config.yaml
norm: "rmsnorm"
rope_base: 2690.0
parallel_block: true
init_std_up: 0.0277
lr: 0.00853
decay_shape: "linear"
Each number is 128 + 24 x the weight over its row's rms, rounded and kept within 0 to 255. Layers, rows and columns count from 0. Numbers have three digits each. The size before them is the row's rms in percent of the matrix's.

# up: layer 6 MLP up, 320x160, rms 0.206, rows 175-229, columns 0-79
# down: layer 6 MLP down (transposed), 320x160, rms 0.139, rows 175-228, columns 0-79
# gate: layer 6 MLP gate, 320x160, rms 0.193, rows 176-229, columns 0-79
up175 108:099094097088144122118103123119119125122192095121117124168148099121145108148118130146141142139118076119109129113151093160141148107094115140112178114142127118135134142081153138085147119117134109122169128133146125129100145126107130142127135106
down175 110:129082103164142146165105146175131132164154117120152103090133126123116079111130138134147126121126114090140140145125127119097121108132154117147096092119150097154106150154132102130089152075137130088088125112110133100109142133156148118109090167
gate176 099:122155109145122143156143117055159105133122165142118128124139115141106142126132093089124155105147132115152113127107130138130138105064152162132158124129069158130144127135104123108107121103086110170143145133174142097134128094073103161147127132
up176 099:132119137127106124121115143122128139118099105129135143134140125099139141150136160099093157125084154089160117106132151137089151134183074111092120151150103127152145124141158146140115096123130189136146134096091099113129179128128148150114110141
down176 103:110113125115123131131137136100119093125093131144107119145134096107125167167129183117085159109095101150107142112092095114069177097126082109146159107130131163107126105144151110095131091149147156127159141111149102129141149153106138103127168113
gate177 100:173127154102145074130133139115149119156118155152111191112101142095132101125112104091106149125106112149138136142099171157102141145115087140071121115147103113097136069129120137138129159105098163157162118113099115150131103167141131080137114126
up177 098:153151126138134141163114164103115156164121116135110131111113112150133112120142118102140104127158117133119164130119113091143081099136160109142155133089156142109171114079114083110090123152153130117129153107110110142113103148133138123135185117
down177 098:127124112129126173163128083133109137143112136125153155144135105146150144184125134137135067140172164173136161130130090162117131126127166152156166141156118110105154158146123156122155129111094113136132134125109108111109100103116120127121162108
gate178 102:109093125106081089151148165132064130136120121111097128149084124121136133117123114107149101122090125088140155105108128126116136139118145098092145128120135117116129136105127134123101110114147139128114085157111130131133145105150124141184120127
up178 101:105146118103110140122110127168091123118146125139134131122109123164154095108095165114127116122114160147156118159134089104153153095054091082140117155091139147124126101141103120119134151145132136184114124123125131112139083105121129108151152118
down178 104:098126151141117181136111111145115134147119156141117089126117102125137151111133139148159131133111172082139098138165121122156115087124134174128169164130177112148133123135112144102111095167148151153134101147118140123086139140177110159146176078
gate179 097:132098130109212129147156099088116123128081115101116097122186118121121125122113130135087128119158150149131147103151182141075116113129140113112156172151136089110163128153132163171109124126155130109117128125133109104117138109129146174154136111
up179 100:178136158145118098086159101104075144151153140147159125149122094107100084124123095146156117138114127114138100087107120085128128158160139131156136138153131141147092099117132142111162126135137115138152152139142131128131107171115115101163111094
down179 106:189149132147089152126094118156133151110120165109131159163129138134133108129120133142161137171140130120140128119127157139161100163114105118146104146127078202123134132111090134085135159105132102151176120106131115143160121137120123080114143160
gate180 101:145159123148115135145148139072110114109121184164147101105099103138126126137151143179118148097148120126156133161116144131102141143138160067119109141157114116104094129152135141123162142143131090133175055147116131154120130132148136110159122142
up180 106:141104116128114116164137113154112110119091135097143089118101127139161156123122101114132142106147103142123149135127100163130097113120126128109151145159144100121148170077153093155146129117141115137118122160125167154158088167135169140149105136
down180 099:087088118081100093137130162111176160148136136142121122123149116110139131127101166096121125131124145153087123132114146153117168151169127126163125081084126149120121096113089120102112156124144105105117139146106144163146146139106151140162116125
gate181 104:110106141134085126149116068126143139126185160117118120110101111152116142117119157159119121107112110120122159111141137132144106110132147141129103105185125151124140137148128122151145121105113129102166109150091112130125123197106099170130149112
up181 103:159152119177087154136132148108162131143131121110131131159079109112119122101122119108124131149117150170119110091126137130164086156117141173129148157126102130125095160093129094111164143134128131137117126082106087171158146084095138130174131124
down181 099:139164127134139117106127074145125155106145146145148139125151108115129092117127105111113129125108166149145116135068140119127104155128134108092170133112156156134124124110152122119163166173140141123122139108094106101150103097102137117144136084
gate182 097:110125121161165162120187101121120127144132162113109120149141115172129156123132122124080123149119142169132139115111177117146108121145130132091089161115128111136139110128131145126123085084159154109079184118158142099169139141140119124122109110
up182 098:148089148091100182073069122110139130144113113109153177191148144132155137108122108149152150152132141113136135097123090130123077089136153111135143149175122156096130113114118116082122129145090119103135164110148159140132167127140120125133168153
down182 097:133166077118093172142098123099151098152122154103148101151153099142113134115087140133094131089146164155116145131122089112095134104126140096146138150163120140109149100109162106161088111135131090104147146056091164131141174165146116125061129116
gate183 108:129083132147164108132152113079177100148149109141143121177145106097118171116117109147140142084152098129111087124130137114130138131121149129161095080121138117147113119124080155152142121165110130161094146172154093105129128092155107152132117095
up183 098:137138107149149135147154126135136161110081101162156102148112145163164105136109109148189160117138131133116119123105129121134096142099122103156113147139122109118082119133137160164104148073113123094100159129123141153138077098128134075116088140
down183 099:136124127141100115124084137189119168142131096129138149141143160142130103096132110162133145145097146144135168130131128122135134150112113134135128134166115107087146149115132095104123142041152144127121141079153116127160147140105122093116160167
gate184 090:128104094128127115123131111146153075144158142150143151134124068158127136128122181115109123126143142147105128125127062138134159132147131099142165129113131177147109124115154112158104093146107148171148155107139139133120117133151116113154083138
up184 095:128164154132173101126129150134136108107112108137167159135097125161091096134118131106106159177137159096161135167138101131154126097141110123142150159104148121117140140121128104127097149100158117122123132080114094109160082081090133147151119103
down184 095:144095125136116124157082102106101149096143124151128127098124089137102165147148133174139126111131104118115131110118119102086124114131126091103118136109134183103131145104133147173137148104120170117121163119167082139147137148102114112135088111
gate185 099:149142096123121144154081114125119123113129130100132136092197165127168113136120088134148108133108124136139127142125167107126118175083112134116120102107125123101119127113155153166159142106171131104149124133115135135076139129098135094142127136
up185 087:117143125105164107099087106126149072136080109084141157158099067165110105106133131147103091159124111119143104135126111087167143113106163154122073147119128101099209119131115143112123149130128152194149119105104145081156105097133128145111138136
down185 091:152117104094157130106110170134086137130116112123130134089113140135109135115132178151134156115095106127157121119147102140141162111092105146127143116101130076134118158127099093116145166108101139130122116097114176135131114078068109153089115128
gate186 105:137142141097141090097169114118090130167132117167126128150118131132120146102111163108126134113106120142110136145140121142132117092099100118160142179173105114160148102154153129101142142125100088105098189171113131106125090125141111154074119142
up186 101:180139180099122134117102150128151118099148146174126145080088151106118112101127121103087175131114112162115137103120141141156164116102172123124122115133126145121194131135118139128109160110101152140070167143124145133124080141143077103141132111
down186 101:158112142112144115098115142121138145089205137120133142185151161162132127135130122135160134122150114127127163106119113116149073083091180114113144099122108165162141154113065114164129121116153134131167115097176174098108122196124180128132121150
gate187 101:132127139129140117170152111094146124114135117095106135149120141130142152098139085108099135155117127143141119151105099158113171120140145176112130176168075115096140148115119101120115134136104157119148092110169146105103139118147148121142134098
up187 102:122146184133076148138078135144129128157111116141131127140125111121063140144122133164126100142128127156130104154122123105135106124106085102128130125068089140125167074148144140130149137100140145145149168065147158166120126123127119146133116117
down187 102:074130154135092131137141126100089133130155156098124162161111104121132142095129091094101133165172189115106156136105095141126139110150127157083132188185127144113078131152122128127081118127115155115137164146128156107120141111103176160158153151
gate188 105:119097164082114129123135152131164128148155150134119178105128144181136128165116091113144157117074183059156117125143108168137153132110129150119092127100102154133194103127135160155143089136105061155122096119086131099160109120143151134146119102
up188 098:134109097148132130124138124092126163123101164135152100135115124131096126151085098130117166104128116116120155082117146144093140104113139131172149121111102132174138139106117116118145181127123107117150115090139091116104121089144126136106128101
down188 096:075089129116100146115176130165110152180091130128128099137158102150138140090148118122105140116132117156137123157128120100092140125127145134105131162136146139080170106122144130121154134122133131122133098148117068167112141139136157145135155176
gate189 101:114117137144121137141111153095156137139113181115124148110168137114101162173121123129108117147113133148092147160112149127107134143124125107158102128099152121125133104079145086141119168149137102098155084130131102071146104133114183124096148130
up189 101:146106145111141106134120128102093131096105113129169103121129120091120135118135182134131115149139170127141130131092114118088103116124138125137178163162158121159170125135128125063099124138166122168106108174138077111150123089126129115151153122
down189 095:134115105143148153120113141155136130145099139096104161148118166102125124140123160137155100124109108096145099121098108157105141170130110130134106172168112138114116074179093139146128056116103109130141155090181093130117091123080120095084152120
gate190 093:153158098097107086135120126104139146101129133096114111095155138145178127113108116166183091122156087105148091132083151114111106138087138136112100111118121100141118142120128110142104144132129117106146156120103145120109112103151168155169163128
up190 097:186164122150134142151138131109117113161137118109091109182157146115125139181168141142114134157133115127111142110136130177154052108089101180158146105138085107131094130136120100106088122128152164096134102110168163140144119113159125143100127104
down190 096:112124156131109129128140127097125107119127091111136103127119089140120157071118176151156133102154113146102096109126117116110175087096141102102137124130185108128116154095171152119116121147127104100132107129114135154115116130098171086161121100
gate191 101:096115146127125075150123111080136087120148108113142140096122117121100111134125124105144157127128093173152143152119133121162147125130102135108111156135104139122150163126116089124104157171120144166139126124168070099135092090111143108135145131
up191 117:131151121154101157146134090146157178139114114080143116120082125125136140128157156134120158151149107134155090109120152144161140145146146155126130126147165115130133116132164142127121139119147074128133143127150156142142110132138087141089109165
down191 109:109109114124105135141116125148110126112162107143155116123143142125104104148140138113134122142097118151154090121163082099140079134146093187111117139104119066178079092122122120078118135111141134151126136162105129121142119093144126109149113149
gate192 097:144132126172127118104158140184158144145122131128061136124129149140152109164111114155112100166133140140140116149125156101118143118136120133143101093139099118100131139119142103116106158152115127120120102147149106093140117115148089163134115133
up192 091:139118099129120119155120157133128106161116097083104149081125127133178140161123149139123114118150109132110100109194133101130138115205130128162149120146135165133143102111143137134108104132144133112164114166087127081097156134127138155138136129
down192 090:163114128103135101100116151120119147110104108156114096152148158157140094145055167105114141130135099153138110133105167149114145161121127141106125141114157123168134100143171122116147105122097119152171118154141116138098126091151112107112108160
gate193 098:110128131141140110155117103155147098142134126106152142128134129149144134153135119121108121090146136082122132111093124106150119085144129197149078137179174118145154140148105158153128135088091135138155167138151128145086144099085095106126145100
up193 096:136166083131124122133121133137113117099112135107148145107133111117134106118166155103100147175106120152162129131168146114151104136111113149111139116086067105134108173127123174115097131128092130146130117148109139132126118143117146114185090149
down193 100:146119099119111144108136117159097129115154159107121121125132092119135128109129104160166113118113146136095159095111104120125108172136107147117157139131122111092149107141103107106164110156079150156081113145149151159141162163161089112102115124
gate194 110:067099117119148107149136160184176090149143145118098114116137098133168115133135121129134110122128163104103128145129140122145151106102148093133142115143133135141093145147105120127120110071154148123080147137123146123112108146162132144137159114
up194 100:160179120159127097150106101143116068154129159138135090097133118140140080154132124126081133153149130105137175078106115151120099155120131147102141125170147142106165126144134136156126147138131111142178160118126175139138112144092109094093110149
down194 100:098116149112143131156122141184148112102176131095110123090137107115124107135208079146108139109091127111144128155118121128126158114136153132104113143105124118103118129156114130108139101155127150119105100112134135140100122111159166152164151149
gate195 099:116151162105124145110147134113131137083121117099095144122143119117082095151147132101141111169130137148128102134110153158116138127102105152152126162132105132153105154139105166120155147114123135121129142146125099120148138171134089118101111113
up195 093:100114124158158122131127139102106124125131118167124054110139095139136130159120111124126122089099098095107121136117148146158133134161135104118079155146096139124126089126167134136149091137115109147144123086141081134146160110109143139095155140
down195 095:106149130137103134126151139157120141064135102105050130126153103109141119137134137121099130144134140120126111127190116143149154146114121144139138143127122132146122138120105147130173159100167155096114149133160129134102099168110125123135109156
gate196 092:095144144071124098115135145093131150095130125125135108118174105118125140125082143090110103106147129139119144146175101123121109120133081112152105156136107114116111138145105085083117107170144108137155129119107152093123090097134159117122158091
up196 101:083122135134148136120141101117136143106154160136096196121111141153068134097149117114140124130176122144109104117099157138107116124110123116137119132091100138104161137148097096125119151127092132116094161107126147122135136109114106094137192122
down196 096:120120136132125147131119087146134136164150121121062144146100104151127119108117147130140127099159137180101138134070148114137095117144139127101133081099146199118114146138133082127120100137127110122132125128197086130128150102140107158134102162
gate197 089:114147124113158177160107115169135142137134126101167142154127178176159136104112119116113140184112138133086157119132130138108130136145074092096067109111122109172134108159101123146110148154129151127134096128116141146123123127134113165101132140
up197 086:176127120127141157112141114164150141129102103121128142110166123181135106140155126141102129128139141080134154144162164146154153138152078105119137099148128198112136143113103120113109121156121177131099116097112143138112134131117087144104104131
down197 092:127129126094164123095140103156108101112064143149108145091111094125155185145164119167110150122135117127107122184141138130120093124121113140145122139107154145134140112132162141130118125163154158154114105141148148128125112106141135160115122128
gate198 106:173124091176090160122098127123103126118173107134085133144134132128152113126121145137188146129140168097154155107145178133127133123142134132157135133119161095132135102104146151101127130113138108102118128124131094159115133157080156126093124171
up198 095:137115166111138143142156092126121136123167174129129165144120044126132124135148120104113087121150111154091166110124157170153124142127097089155132109123122159109152133109133130140102133160105110122072120172111149153134142137117132138139130137
down198 098:178094137113119193122142126111110105130109098113143123153130108159123158150157129103155093142127139147119127137116097165092104173138134146108115113160083128113144149105130122137112142157137145164108140140111138094128156112146155123151117128
gate199 102:169152184104126079109121121143154151187114138173109138127164136144144130159114145116134111141174091170111148106151128089130085121151119166153160140114135134138110108141107150130112136136138135135099109163112165131103141172099118121129096091
up199 102:100094082105174159162139123111102140093086116131154145124147138144074086124143151167129118115142117136166128130098143114096149142140110129116134160141176174117091141134158139148152136125172111088119119128106125138098116130150136133122133142
down199 099:092179171145165140178117134129145147126127108153123172148087139112156153096136156100128111099148132175099100120172111148100129131124124116063105181177098136134099094129120131088165125155123120123150177146158114137108113133121125150114070122
gate200 096:118112111114139144093111152106131142101107163143150105118116098144147136095085116149152192106132140164119131103112082101146125144124121123164151132107151163110126158155127173164116140164146120100134148147136119149152124145132157132110159099
up200 101:141110086109143150115167118097112124120119144101169121107090106149107090141133127129107160133159102157157146169153129106142167111136169103140110133118124129146156125139151137129126135168092158148117126125115146062177113127133167105126139083
down200 098:120135130139106104127140153135109159142131119108155109095125127078119104150146110132157177120127148190134126155150138152114123137119122115119134142182169140161131138140113085140127120188094075108119096097149108158149091172108137090133132124
gate201 101:148137128064122148141126114154116079169123133161109165113152168115117090145119098134132112131136167158078086128149162124143135134152154122117105138117134128121094083143138166132125132097147085146150158114153114153124137122108124124126144128
up201 102:141134157158097121171118128100133167117105099130123151130113104107113172127112123077090130130157118165127131152164135123130146118130121144167145154098118101121152092169101116126156119159167153082117126127136133111147133133128091122145149119
down201 098:145181154103149173119138167093090118135123121117144137141104113135098159122112116160100128157099100150110146127091112109144115123142120139154142121135129108108076174116109165141133137120129173078118151141147125079119111092114120152141135160
gate202 094:124128098144104142131156148098153076154115160070181128105091132118121149131101102121167115133149096106147126124113102131135120122090139120155150113119151108083118141145127147170122149144145142120162162133130115121145160152170104192121147147
up202 097:082100184132103129111147117111143073135131115131142149137097110147119113128102121078143144143105150113120112074154111112144128166132114129115090097166132180138107097126098127121142161117117186142116095116125080114112125101155118132098106134
down202 096:143131118131117109121100096141107126144130163157159120114167132156173089120136117123109094113146117183087121131063126116105140121162121165126129143087137134106107125093142144104116112134134096163139097134143129142095121136076083102151133092
gate203 097:073136138106141148104130130138174118128099116115093140160143115162103149135151142127120208156094121150112128131099127103119117090126098142128127126144101138142119133138126160131100135145112137105118131114107109131113149144090099145127112110
up203 107:157097177109118101100127102125135170159133157167148138122113118144141140154150115164124090114134105123170123151095106139134123120076113139116151122111129103159080128124148083079091157126161116080089119132123132161116151105134109101115106125
down203 109:186142137142088132168100134135151109068102134123149142051140088138101156111145139120142143135148149109138133116095118135123157138138135154149134110106142183107160143116153102115155131137145103104164146118161125146103101145154119157140118153
gate204 099:133144109128147130106112145098104118144088123143086106169094144141126166143119136171090154145132134122091133125147125116140098123144127102131108053121138119098138143150118178097158073170122116103079115139125104143143167124132148136129109147
up204 096:132132137099165183141141080120127135135106150159161130120164115093092098157104091127125150137121114136110098144157106140133135160080146100111097101119156147115117088143137133103171098136127142144137104141098069117128140117155133144108094135
down204 095:118094110096157139150131079117142144129097126166084145122104101101115142176134127135108134109126105141125133131140107091134137109092098115144099078139103118091120153128122121117119100086126128124131122085124150135128142116140137112110085141
gate205 103:109104160135107110116122121113132201142152104122127105128109156113105147102134137158159103142138149158103184120094159130105166148140110112142103098147147120075123107131091139203112097158171129146112150109153112112156106099167135123125101157
up205 107:159153097156140099104142182102146112121174129126163124150114135135141097144121128139072129120141163157149125086119101096120102131118131114128119149169073125124115124119110159136120121149153156103148133121160090139125150110134104156135143088
down205 108:147129092091172133135124148164079125120156082104117146153150136143149161134143160125100123092134122132140075151128097175146118106129142106123159149152116105133129106106192139112121172099064095105141107148137113107131183098167149134102127142
gate206 098:169127131149120124041108158119111123138120115131149173105122131122158132164141105119137120114161162161137132151113106123144172145179108149125120149132144170147120108160114113148088150124132114158144084140192147098120091153157109136117152148
up206 093:133138141122094134080131135155086132112145140088151178134096177142134135143131087165118141128146116122118151077114149105114117148148139138137109118098138163168125110136130109118116139130135120098094138168142128139170135137094155119105127123
down206 099:167074090128136167155146104145150114120105157117108160139157126182112130138138162127155147136105141110106115165109079151144162132133143108129123125130157116115106067163165136150147110144157113126149133104135142121078122124130113134138107144
gate207 092:095099131080118167111120157142130141148152168133127156090130128065116144081145172146154142164126122172153127138124156124142110096110158152109104122160088130194102106149100097118148140150116127123160127094116146110095161133103102107146135095
up207 097:120172103148130167119135087138129143141072123103128116148147148083146153126146164148093146101119142145106122133135103095145161161140085135121125160154173177133137088103105144127075140145139128133095096118144143115128121095150118165107121117
down207 097:137145173149140144087168104118153132118147147178149150133087110118147121123127132121103127113129151099190115151138147138126124157121147086163119125137121152118113147111167109134144114152108134115157117148162110113164144146129157139174127152
gate208 095:096137136136121127160168136141149122138135127101171153134139171093084099147134126117134112135081144118100132128072120158106184133146162154144135160168168145147108112154130147082137192146106137173112154139131117132118120162088170126156162113
up208 097:113135092102127128130191127136103137089145107147180090097112131140103139106081148116138089132149130093132108144113157134125101134140140084162104114130126159145113098167165151120142152131154149099104116150138126115171120138145157100119136152
down208 102:123108140178107120104080103149141129138152128121122122164106091150112099159127109096133135177113111106112140130154118112104093143112090145111163117128111128166114103143057123100121107091125115146149128117148127141110113128106094134083126125
gate209 096:112113139136195130162146107113119109105110106141106128155130126111143102087155121123128152140121154121083092132166137140135172133114133144135150138175107172091154138115170139134130110148161134163120140151130078150145123106157105142171113107
up209 107:139085133119128159117156173084109116153121091107122084093146165141118103121120110141130153088123149119118162150127116150126111187108134084145126115098096143128108166135158117137130104148132130097125160130095105150102122131135116132139164078
down209 106:147119138125150173118080151115144115149117170126152126107061145080099136145115143131143118077112133133090143133139124138133145133118149103140119091091094159136119120090151118145148108144123125141161155112115143147134150071154109145138137060
gate210 103:134157111118118154139110109098110108139133142135122151136149137137126142138171106143105129116124102135158150122157133145111134130108144146195106181148131114137129133168137140134129122110109115067162158117100094156141133167145105152158139147
up210 099:158125162098130141176103107111158194081159143158116148114151099117131076165145118122156096140160148125097139145121122118123118145100178109144128119145110131108108172129147106154144108134140146139114123140133145087109124115103130126148143119
down210 100:083113178123140115192124162123124087079103135164069115134126159119127120156150140102102150090124121149152121095108102093132143137130143102138141187100156113108143102143162115124176116118152124150106095147132131141114113165110132088172130120
gate211 101:104148140189125143142105098104155117119097090116093128152133157111149133147118137160103165121078101097165117137181133135138122152137096156107151124175109142124075137118117134143144103134103145093132135109092121106121131123130143101136122086
up211 096:117165158143103083094114127141121095156118141139133147143148090131102144173114116121108146133158158128129102112096149141131146156140133095114113166135110132084159097107159107150120124091129128125059141102183152147126050123100113129133115136
down211 096:103137107156175094085113123132128170104140081174160128100122122158160122205104131145128143134125122113179104146165122118122121172099121072134096142131114134116145144117112105120161115102126168099160134135142137125156110073131085130149150123
gate212 110:153122130137121126121173177145174126153162128146108165135191147132156114121126134129158121122109136115120144160124166110130101121143098157112161125174144139108137092090126139189145145122102136154105149133086108130124141140134149144138136133
up212 106:133080132123163137134116098150090142135145107125146131142103118099111127095145102138142125116111155113116175108120121107135124147132110108144123130163120143141098167094074134119131114127114115097070108110108100149161116103100149077135092163
down212 105:117087138087101136119166096115093127131160117130109110174064129146130143141094121132100099114165141154120106074159105094107112098134128133123173153099150149141098137093087126142136143137123134084107132135091162140089118106117149117096125161
gate213 105:094164149124176128103081138138160118168131123134141137136132097082161083127091091140092139112134122113148148123154115161104134119116120118119179130139150165142118098141150144131154149121127122167122149082100127112168133162146121095127138132
up213 104:173122144150158160130131132089140113103138146093108144124148101138109137138105146104166128144124154127126143133112148117088095069124132118162088135148065133149145137120087145103122113152142144132122149117154131104102089109141111143130146157
down213 104:110093120142120125135115090121170119172132141107129147092134205115103091125132107106146106125127144103133097149142090146111168160116122131155174155112083098137117151149111089135141131107112131120156128114140112139147135152141125147125111118
gate214 095:128128130115054168126121135105132098125141106146105156102109125124140119102102119095148128141147101078130135144149136137157127134151114112146159125106113120126118115135136171146153159173110112104136089132127137132088114154145107156170136146
up214 099:121144158118158114159108164152091120116089110118160133128120126122118137111102137106119155084114154142092107114141131092145146143098114149137118137152115160160136070133119077088116145126139125144066127100156148125109105133158092134104092181
down214 093:135134150110143095145111109128146143149124105121149091110137155077104126140123121148135103142149121147158131148147168131136126136083109115119153155162162090138134157144126113126094086171124105142128133102152119106173149097137133108147085112
gate215 096:081180120141092113141098139140129167138147117121104129141167120102089158123180111134096071140150119079137121151112147141131145116120110190098150165102130107132139122112144181128133132133145112099110163160122087178124134125135157132119120133
up215 094:140084136131128129119110126118140121117163179156124168121136137147151136118141149133115125093080105135098145075140137134177095123114143146111170128133140139145129102118130109109156123107131133166141123126127140151091136160076087128157118099
down215 096:098140128134122109143114134099135148106154127164115131096080115131152105148147170118112143118127107143065153138117116145159118130111118167120128097122132167135166116118088100113175127106133108169126139110146155131092128102108132170114124135
gate216 097:107153067145110127130127172169127128119135095127135102143133124117108130166147172109111100140130086139138131119156152103124155110144133085161127135115100123164129161167088116129124123124110105166151135135130137112111102131179156111140095080
up216 094:118127156138102132134195125135108142139128119133111158110151139115144079142132120075082125159096091140181138129127128099111119102108123081129130156176129118185144100132194128082131129118146129143127121137111108140102112121089153139099148123
down216 098:158126137120131149123144126091119121120111130110083137137124136182147163113137112126161156133152102098123127165126139140148112185145107150119157154140138124113092097093150173124144106124146131118135161127103154150151150090154112081074122111
gate217 099:143134120163170136134128154077136136113145099079134140104171067117111143112146139132143093144119124130116131122117161124130120121119171122136108096122113101140121165159115104123181187118174132113132152163159148143137154139108103107117158112
up217 095:135125180140138140132102148088114124127131084114135112118154153119120139120122146142118079146115168146073135094120125130167134162124108154130104138111125110159103155149115124162130161077093112151133165106160089123141172113157137171101134083
down217 093:089115142113104119116081109155150136132137124125124151095137147145127128129132127129112134125129144113118137119139091122079133096152130098137100100101142168100117154122137135142178156129120139148107136140168118129130094179069150140169155106
gate218 102:124155126154137125098116152104148117088126111115107109120148125116106125138103102117116111138146120083125123133067135154123183181153123139141146151106143104110102159154107139134108141154139120127135119149107077133089133113154174129119115135
up218 100:144149165154074082129147134148094134139113116127111175165126144122166115107171122120132109158118126131101111125174137096177113131148120118158135142114147092136154147105147146088136101163140090111105119165165144127106148139146170164137115130
down218 101:077080133161130145137118116104088144120166117129115080145138116096080128143117093124114159124077143112144112100146146152102162156123129173117164174123102107125124151129153110139113124143102171122101155123084145123125151103154148142147193087
gate219 110:100149114168115115135123144165121134172136145123160116122139136118132132136124129153110155131132162172096093152082131113137108127117141140114129097121144167131127142142090126094104114098141158136131113132120077099063168146130081137103103151
up219 097:105118149099117147128119114072136108115133105116152111152115129114133089090137143121149112131127132119073066112130090107140149203119131135098104128123123146133164086123124120170128150113121135101142121103082127127135134139150124141122132129
down219 099:127097123131189100139117130123166142106132158134122125170105108114148116178133142120097154169140119126116128117147162116095143141178133138126150141081143137123128108099151131138117195121155130091115118106180103123150114127111099088115095138
gate220 105:160142173107143147142094121102138130095132112161142136131177151167128118125092155134180079111130155074094115147076094125094166128069117119128110086132133155149130151113134129090099104145101116074163119137111142118134102139117119147122125141
up220 099:138144106168082094112130119135121135131172116102128152130144123074112113138132087121128149120168137148108089144158141123155146134158135177093192157116123129114145127187082141139126165089145113132097102154127158090135145133095118110119140156
down220 098:120123146123061139113171067153105127164111110098125120135132104110121100116126091103147106126140131130127156074123179131159120168120159142130162075126154097111143101173083107136100156134136157117147110144109088111102141116179123133096108104
gate221 103:094114123145079134119158144081107124163130157078126190077153099136160154141119115158135153153129132156110157164145124113130170152124143114137125140160141161115127177152126140150126103133094128161126142092130158103103126167102087113113107117
up221 103:146095091112101100146158125155122138107109150128153162115109157114135139125135126140110125184107101149132173148073097132098125157102154104154141116132115073110066108127117118151152134150129099136133154114117114126114110116099130124099090148
down221 104:157131118161144131133104101094145095101091109142154133072157101128121108103117129098139167152108166111138108128129158154084153124106138159116120124138147100096101095110164114157180113135098119145112158157130132108137098111145084154120109142
gate222 099:100071117126086120104117136159126131127122086168130129178097138087160099148165126172126110148119110140143153119108114106155088098134121123125121157106137141094089151117150160149107124159129131172140128191147088112106135122137131106111158077
up222 090:142150089108122174116105148112153126102110138110177158118142108126166150119137128134130164122090129117150109084140158133153145110116151104132188071102129146137140150105159126099131130154177103084146142141141094145175140104133129089132086137
down222 090:112131154144091150130096153144135122139121169089140111184093107105148101121132180087157148158147146134126162114130151151097133106138133083127159089149139175148160109107149160144083115124139167141148173116118136120125120139110129160119105125
gate223 098:129142101132117130170114124163086102114138161123154113084173139131127138125139123105126133095149133122119114155082114143106119136091124081167187116114160148108117116134138152124165123135098090156120157165143143132129144144157147117183102095
up223 093:118135158132140139150124150149105084105092161129104113125154108143133146073150114145121131131104163112109120154098207149114113153098169130116130124134141179112062134134073157126118107150116110146169162146128135117137150142117151116117119124
down223 096:158086115154093154105146116150109096090109118080137117100136184170154164148105133157119102103156148072142105151105131140119107106134113109142177146119119140161115138144121115107124161129153100128138121149112103095122161136095139125164120126
gate224 101:090112133092127108163144102112111110159146125131143166139118084124105119126126140138116145134127115155125170175105117135083145112096087116126096115178117113139100126116079129192090155148132146119146158145142134142116127162137129106099160084
up224 106:112140142183114122154148128157097132144139138146122136166149140153068102127110138111106122143171136155119119128167146134071151111132125149129112055151122128124112106146141102115137131106096148094121142161122105099164125144115141152138145141
down224 104:093130158109138123071092100132126153159129114141094076146117140129119165134102136124156106111053100091108111082132141125123118094170154164135135125138149149140152166095107169151117137140180152108097149098132132131117153065165159116136137146
gate225 101:147135130082145109118147114125138111109132101159144137151104099160138166154139160135137106105088142111121145116164109161093107099129137089197151126132092133149130131160112130137122131132116102128109094146064116140162154145124134092139116145
up225 109:132119121128094121126129127076113114146133100137164112149107123131135115133123123143093118138122163169187113125174128151072149114115067120143116110127150141134132118156160132128150118132156121128129164142140179104111090146146154145088130153
down225 102:134130112110108093125091164100144146187107095150124149137129140104098141122173151139133109091098132108122101123179109133132144153116106124136091119129097100165138112099142144140086131134107139119123131132146082095134130149116125158167094110
gate226 104:129140117099150129156146130089150104139110148121111122133155153103106138132116150126127130124135083128144112150099162112143127149105114144138104126148165095141100100153142108138106118131130151126155135153123076122105130135125131069111126134
up226 103:085166152134160120091121151141106116104143134152123117158138124134164143195165157134135122098109134133122144113106151147142109084142122104127125116109129158112096149143127183138120133086113141098148167144154131184123153120103131132132111096
down226 105:166140096147090123119196075127096093132113139138134144156135103057140124090117137128123205111166112110087161134147129128139108116181128079111099107098142166078113136142137137113099108134153135121118141133131100133152153123098095104132136119
gate227 111:099093120124081103130092103169127142133100130079168115162118147135162160150102127120137151164077138147100106142101155131135144131132155129120111123119168195084142108100142099143125097068138160107166135132112132133086173132146137119124138145
up227 105:107127093082123119164090138162145110142126113148106143085147129092127109121131147118131135103109106097116117116130110129149122119146093154110207132169149103169082189083127129134115112136170143143104195162111135156164151088127103126081119117
down227 104:129129126146131122121099115094111096128117157184126132067129138128110146130094144136138115099130087132122111157117128106107137135106087082107161101135155132153115141102106137104116124139144111126114133150142106123143075137106112142115115137
gate228 106:170128090154125113091140126125118120107099121116126139131130170147134106136142101110124119158132116173137121149071154143092156098076121112149104124175123135125105115118150134149151107132098151126131148126126108113174160132152148154125078129
up228 104:099090124175127100105139104125169132171096128140130118124157129125137150133111130122119150149146125117163102086130169100149141129076172119065123152098140081098101101153135155115186138107143144148145122078136129096150125133131122090171157096
down228 103:152166110099086133124138101088144122147116128103185104162123116145141134134110113144130117155167108110055086162114101114118127138110159115175116105153091130118145115170120136134126132122141133111121129122166061130129163096088139163173106142
gate229 104:098109121169091153127066150129099169142135163099133116099152135086142119113130129143112136201132150163150120156090153119160136166152126119132139107133103100191149163187129131102124117125097136125153113130134120151140151116126121121125174127
up229 091:132163132145126110159112153120101179111101129136137087127109148139137213126114112159067083142129167168134135132106146098118078146100117157129127158096111122121120121105114116156130125156113118124138084137131143127124097112117125111138123153